From a checkpoint of a small transformer trained on Wikipedia: rotary positions.
Each number is 200 + 30 x the weight over its row's rms, rounded and kept within 0 to 999. Layers, rows and columns count from 0. The size before them is the row's rms in percent of the matrix's.

# up: layer 9 MLP up, 256x96, rms 0.162, rows 78-99, columns 0-47
# down: layer 9 MLP down (transposed), 256x96, rms 0.0917, rows 78-98, columns 0-47
# gate: layer 9 MLP gate, 256x96, rms 0.161, rows 79-99, columns 0-47
up78,099,258,133,202,201,194,152,180,183,247,226,216,223,235,240,201,216,134,205,271,179,182,206,198,209,240,156,168,199,216,200,220,222,145,223,186,199,168,227,189,210,163,200,189,207,199,259,253,172
down78,096,222,212,196,209,158,185,275,162,206,214,233,249,215,188,206,191,142,181,178,207,202,187,216,217,230,160,163,202,253,177,196,198,216,200,189,237,234,193,180,145,207,228,156,229,216,223,195,140
gate79,084,214,96,145,183,169,238,182,224,213,215,157,199,173,224,188,197,261,183,191,213,215,186,227,202,250,157,165,198,217,178,207,209,210,256,140,172,206,227,210,187,227,179,157,197,227,204,205,184
up79,090,176,133,168,258,173,205,223,206,170,194,177,153,206,167,168,225,215,159,215,203,217,256,231,179,201,266,224,181,218,159,214,199,253,163,169,175,177,205,184,186,247,192,231,186,240,241,210,187
down79,075,261,240,203,164,152,246,166,180,216,144,202,126,202,191,188,187,161,228,204,235,214,184,166,155,186,209,192,247,263,206,161,195,157,191,216,187,138,190,207,228,201,209,176,256,237,232,192,207
gate80,143,214,154,213,193,209,199,188,194,167,178,227,167,210,169,183,276,256,139,228,172,236,153,263,197,147,200,148,175,206,221,212,169,212,173,199,233,197,241,201,164,177,191,205,199,251,202,168,224
up80,126,244,195,189,173,170,197,247,180,142,209,163,213,183,222,223,230,169,126,231,186,135,179,172,173,213,190,236,215,234,284,192,180,234,235,224,216,191,205,212,179,236,207,212,179,130,134,213,246
down80,130,198,222,125,176,203,210,241,223,229,200,262,154,184,196,227,190,176,199,215,174,167,234,239,228,232,210,227,231,200,165,222,185,192,192,191,210,243,196,164,220,142,164,206,219,180,188,186,204
gate81,117,229,205,188,221,191,170,227,220,245,173,162,234,199,275,203,236,198,260,227,176,208,277,202,223,142,244,182,187,209,213,210,210,205,245,212,192,147,185,199,152,245,207,191,208,227,178,229,198
up81,112,200,249,216,195,170,228,166,224,152,210,205,195,197,192,168,205,162,240,204,231,179,213,195,196,206,158,211,178,237,210,205,211,220,173,266,213,198,215,224,224,268,237,169,209,243,201,150,220
down81,106,181,212,196,218,239,187,189,169,207,117,255,173,189,157,205,244,174,215,229,220,186,184,243,207,182,266,204,161,189,244,197,170,168,156,197,194,199,191,193,269,215,236,188,273,238,212,153,186
gate82,109,233,185,259,189,197,223,192,186,197,257,252,267,218,205,224,206,184,248,169,165,239,155,259,196,181,186,183,196,210,152,183,240,160,165,199,244,193,217,224,169,249,215,209,194,175,236,227,198
up82,104,242,242,201,235,234,242,162,230,206,163,183,204,195,201,197,174,224,227,205,169,164,204,178,198,161,205,161,191,203,213,198,210,198,189,271,256,208,204,193,225,139,160,242,237,223,227,210,215
down82,102,191,217,219,178,205,172,204,215,188,120,156,156,226,180,203,206,209,244,205,215,198,257,271,188,263,223,213,157,230,159,226,187,185,145,198,164,236,188,223,213,204,238,218,174,180,193,233,247
gate83,104,186,219,174,178,187,231,156,246,226,190,189,202,269,252,165,188,236,218,234,213,226,232,193,179,258,226,152,208,165,196,168,186,133,202,198,172,191,224,184,218,150,239,156,222,208,252,207,222
up83,107,202,231,162,196,234,189,187,235,198,197,199,228,258,245,172,156,257,207,242,186,223,230,181,186,233,228,180,154,183,201,185,203,153,246,168,201,246,219,192,184,141,214,140,248,191,264,187,250
down83,098,194,199,199,229,207,177,193,220,260,195,228,214,228,211,203,160,222,235,216,174,174,181,225,187,256,192,163,190,232,202,193,200,203,193,168,193,211,195,201,138,165,187,161,225,181,219,226,225
gate84,102,218,239,196,207,244,168,196,250,144,235,170,171,206,201,226,155,220,208,143,195,194,183,219,222,169,195,179,191,225,195,237,170,251,197,202,184,194,199,162,240,180,221,138,206,190,226,195,212
up84,098,223,174,131,180,191,179,260,149,242,202,168,225,154,150,182,169,213,191,211,153,165,185,183,189,216,171,125,213,233,241,187,235,235,192,167,141,231,172,216,189,202,190,160,203,200,197,171,179
down84,097,151,240,178,248,179,196,221,178,199,183,196,211,250,214,169,145,200,143,218,178,188,262,159,170,214,191,220,165,195,206,155,197,210,215,178,205,225,183,212,151,186,159,96,110,242,211,206,211
gate85,104,211,198,210,220,142,206,199,222,182,172,147,201,200,215,154,195,163,217,222,221,202,167,191,242,198,130,166,156,246,205,259,209,199,207,257,180,244,221,154,185,197,204,184,165,224,169,227,216
up85,104,207,193,205,240,139,242,184,162,151,220,191,129,156,188,256,199,183,233,212,226,190,199,207,264,159,244,237,204,224,189,205,171,200,149,147,202,227,171,251,161,196,185,188,220,165,238,177,165
down85,104,121,163,222,198,188,218,189,187,183,229,197,253,165,258,242,229,217,253,199,211,226,194,211,154,166,232,200,167,211,215,208,185,260,188,176,210,186,186,218,237,144,201,165,205,212,250,159,237
gate86,078,228,248,227,184,189,185,215,193,188,208,209,257,221,216,225,190,185,161,211,207,175,221,150,199,172,218,219,188,214,235,235,186,229,168,252,216,208,228,148,196,164,235,178,238,204,231,137,247
up86,088,191,226,202,172,218,179,190,254,174,243,207,247,256,187,244,170,204,221,183,248,185,187,216,222,206,199,183,173,154,195,223,130,201,265,257,253,183,229,156,202,143,183,195,185,216,221,193,193
down86,079,197,218,218,220,203,164,194,224,186,214,202,225,209,229,179,224,194,224,177,235,187,235,183,181,173,180,167,157,201,224,158,211,233,139,197,177,158,142,249,195,249,237,188,149,246,182,206,227
gate87,108,183,189,220,231,197,227,160,129,255,168,212,182,209,179,199,158,220,211,166,237,201,154,192,191,190,217,223,172,213,188,165,145,227,159,174,205,189,187,235,200,220,191,187,192,219,201,153,151
up87,102,169,217,197,216,171,203,184,193,223,254,239,171,173,258,197,261,190,178,157,201,150,142,143,158,176,206,152,202,162,207,210,215,195,232,208,183,203,190,184,149,193,258,198,223,175,186,185,200
down87,105,216,174,205,185,244,173,186,199,202,185,202,217,200,209,190,239,223,144,205,205,168,220,218,268,240,204,195,251,270,180,219,222,209,194,228,200,206,250,177,210,184,228,192,230,182,244,227,254
gate88,069,223,263,230,213,214,218,197,203,167,184,185,244,198,181,194,164,182,199,219,206,179,224,222,178,189,159,222,203,191,241,203,216,174,206,197,184,216,222,182,179,160,240,219,187,197,135,196,273
up88,081,194,251,177,237,199,172,225,213,229,228,170,205,227,205,231,196,200,213,173,214,192,177,230,191,209,189,200,251,146,200,170,266,179,244,185,204,265,249,197,204,169,200,234,238,167,213,191,233
down88,075,188,198,232,191,185,200,198,225,198,156,203,251,136,192,190,183,151,199,229,209,205,175,171,127,191,174,209,213,240,210,231,190,219,141,217,228,180,217,192,234,206,183,192,208,107,197,223,188
gate89,083,187,145,184,210,195,228,226,200,215,204,214,189,217,232,186,172,267,245,181,246,183,209,229,232,255,233,190,169,242,203,176,188,179,181,190,166,183,193,197,176,202,163,190,151,231,209,156,203
up89,093,184,170,153,230,195,208,183,173,189,231,250,219,195,170,267,206,206,162,199,204,197,196,166,173,220,248,172,182,195,196,233,138,199,155,140,187,185,184,186,175,259,158,194,228,200,193,205,188
down89,089,206,184,174,202,159,185,166,207,193,202,176,197,148,160,161,203,181,147,237,188,223,235,168,201,165,200,229,229,232,191,184,173,264,191,190,244,121,137,200,260,218,207,231,166,175,203,183,204
gate90,089,176,214,251,287,174,186,193,212,180,213,201,185,208,241,212,187,193,234,180,185,154,209,148,219,227,214,201,196,226,215,171,249,200,185,200,170,221,220,195,207,230,179,225,222,274,225,164,247
up90,091,163,178,228,162,225,261,246,202,236,241,215,237,222,181,271,169,216,142,217,183,185,161,201,222,185,213,171,217,214,203,191,200,232,186,153,169,191,182,184,210,144,169,189,225,174,191,221,195
down90,095,246,202,161,225,200,210,234,200,184,159,202,203,181,192,140,239,160,216,205,193,135,188,168,212,147,197,198,178,196,198,180,172,175,178,230,201,143,191,209,247,186,227,201,228,183,206,190,143
gate91,108,209,193,204,187,189,186,175,176,192,196,217,208,182,194,129,192,150,213,194,165,241,150,187,239,245,192,211,284,193,187,157,248,175,198,247,206,197,214,185,210,225,156,133,172,242,223,221,182
up91,106,190,204,262,220,183,176,239,220,174,222,210,165,202,236,194,199,161,184,232,203,149,180,229,174,206,186,196,207,153,181,244,140,164,206,175,179,189,241,215,199,181,205,227,223,181,222,248,214
down91,112,205,207,180,171,263,161,232,156,227,236,279,185,194,176,179,221,197,191,196,160,246,184,206,205,219,188,160,245,212,195,229,173,187,182,213,216,207,184,205,219,211,188,239,233,194,228,285,173
gate92,109,185,150,230,224,209,180,252,223,258,197,165,222,178,159,246,213,202,219,224,236,189,203,216,238,197,246,208,196,190,237,183,191,198,194,187,222,238,155,217,241,131,233,135,187,202,195,225,202
up92,107,243,139,196,184,183,195,175,176,188,201,196,138,225,182,165,149,214,174,167,182,212,204,159,207,219,199,172,178,205,218,180,219,222,176,208,211,202,182,220,201,197,221,187,208,198,202,249,177
down92,112,166,172,237,215,219,226,156,194,166,177,194,183,206,232,211,189,218,194,210,196,249,175,231,191,199,169,208,177,234,236,200,234,204,186,215,255,212,211,205,195,165,206,170,181,206,198,251,208
gate93,117,197,234,177,166,195,193,193,185,196,250,188,211,269,141,215,235,235,194,208,204,227,168,203,237,243,208,212,200,204,195,248,188,234,220,162,187,206,210,235,209,208,184,198,225,179,227,195,219
up93,111,219,185,221,204,167,237,196,211,181,245,264,168,223,184,196,200,228,188,276,178,188,192,177,232,162,179,214,175,198,254,250,230,184,198,171,255,202,221,192,204,162,211,203,182,219,125,190,270
down93,110,224,255,239,231,233,259,188,194,189,234,210,149,234,209,179,204,189,165,213,233,228,206,192,159,167,158,152,211,189,184,216,173,206,204,208,191,160,231,203,201,134,178,188,161,192,203,211,162
gate94,078,184,155,214,151,188,171,180,212,200,215,255,234,202,204,209,197,209,195,164,121,218,212,181,216,230,216,237,140,213,180,231,220,219,179,180,195,165,212,170,198,145,174,187,183,177,163,186,141
up94,092,201,218,220,245,175,258,158,210,225,203,191,211,170,210,187,228,248,197,218,245,173,187,238,183,160,218,201,178,203,189,258,191,170,220,199,180,184,145,232,158,205,181,201,258,203,184,178,237
down94,083,215,206,213,207,182,165,198,160,223,205,210,245,208,225,212,206,175,195,205,222,128,213,269,221,208,240,216,138,167,175,236,212,182,201,209,166,219,189,192,205,162,216,194,244,248,183,187,167
gate95,107,224,193,215,244,145,168,204,251,151,173,196,209,169,214,212,190,239,197,232,208,144,235,203,301,192,242,198,160,221,170,258,180,167,222,200,234,159,208,166,170,179,200,200,192,229,211,139,188
up95,094,189,186,228,195,155,210,208,183,220,180,211,226,166,206,226,248,247,192,168,182,200,222,219,201,225,222,174,184,218,180,189,188,189,180,176,228,196,209,202,214,230,248,205,163,189,246,207,132
down95,094,192,217,210,200,205,206,169,220,199,140,216,219,166,187,225,237,198,230,217,208,194,159,203,204,191,206,197,224,189,228,159,232,157,161,239,174,198,293,242,161,179,237,197,180,189,227,213,165
gate96,079,200,156,225,236,204,193,188,191,192,248,203,131,169,185,198,226,231,233,178,183,195,211,229,206,232,195,179,237,184,221,173,246,175,201,149,179,214,210,195,271,224,193,208,263,204,185,229,117
up96,091,151,233,197,190,202,193,209,196,197,215,244,204,276,216,194,202,171,195,242,245,279,171,221,153,184,177,211,177,239,223,167,134,203,239,273,185,220,189,167,199,236,224,139,179,200,161,221,195
down96,086,219,164,215,218,188,222,213,183,150,240,220,160,183,165,207,186,178,171,169,246,184,253,233,216,164,163,215,168,160,226,130,197,192,207,162,219,183,235,187,222,195,188,161,177,229,173,177,194
gate97,131,193,188,220,230,162,240,185,216,222,207,186,239,214,129,223,205,153,199,195,137,212,182,189,226,206,207,172,186,177,172,218,151,234,176,230,183,213,185,225,158,313,168,191,133,174,177,195,181
up97,116,236,174,233,196,184,241,201,204,172,199,168,251,198,213,235,178,173,229,208,188,166,173,177,171,173,200,160,184,221,210,205,228,188,185,173,215,123,236,252,217,214,196,198,249,221,207,223,214
down97,122,197,163,221,209,217,256,228,264,198,174,178,253,249,184,189,158,152,181,233,190,172,180,172,183,194,219,216,181,221,211,203,197,201,197,211,159,250,219,188,213,201,239,274,201,184,152,194,155
gate98,118,147,205,213,175,162,191,200,172,169,207,201,197,202,160,220,233,225,192,207,182,145,248,267,227,222,207,190,203,274,154,155,193,167,202,212,190,199,200,231,187,198,209,181,180,145,187,257,207
up98,102,268,214,186,176,205,203,187,204,228,193,176,177,184,149,155,228,148,287,213,229,175,210,177,204,170,236,220,177,212,189,164,224,190,222,235,166,174,176,207,185,173,182,165,228,223,254,170,205
down98,110,254,221,188,169,197,202,201,236,173,228,220,248,194,137,183,216,162,247,231,232,197,212,164,234,156,242,255,206,236,213,188,230,218,222,191,194,156,180,168,221,266,179,184,192,223,185,164,264
gate99,103,206,165,233,224,187,160,187,225,225,240,225,156,245,253,233,199,216,165,178,215,209,220,242,235,169,134,229,192,229,190,228,178,177,264,167,186,248,226,211,230,197,184,172,204,172,193,183,219
up99,104,208,195,207,205,177,194,186,161,242,220,153,186,195,184,184,140,196,167,251,244,208,184,177,222,185,177,194,233,258,182,190,193,155,172,239,195,166,215,173,220,207,227,201,201,220,196,206,219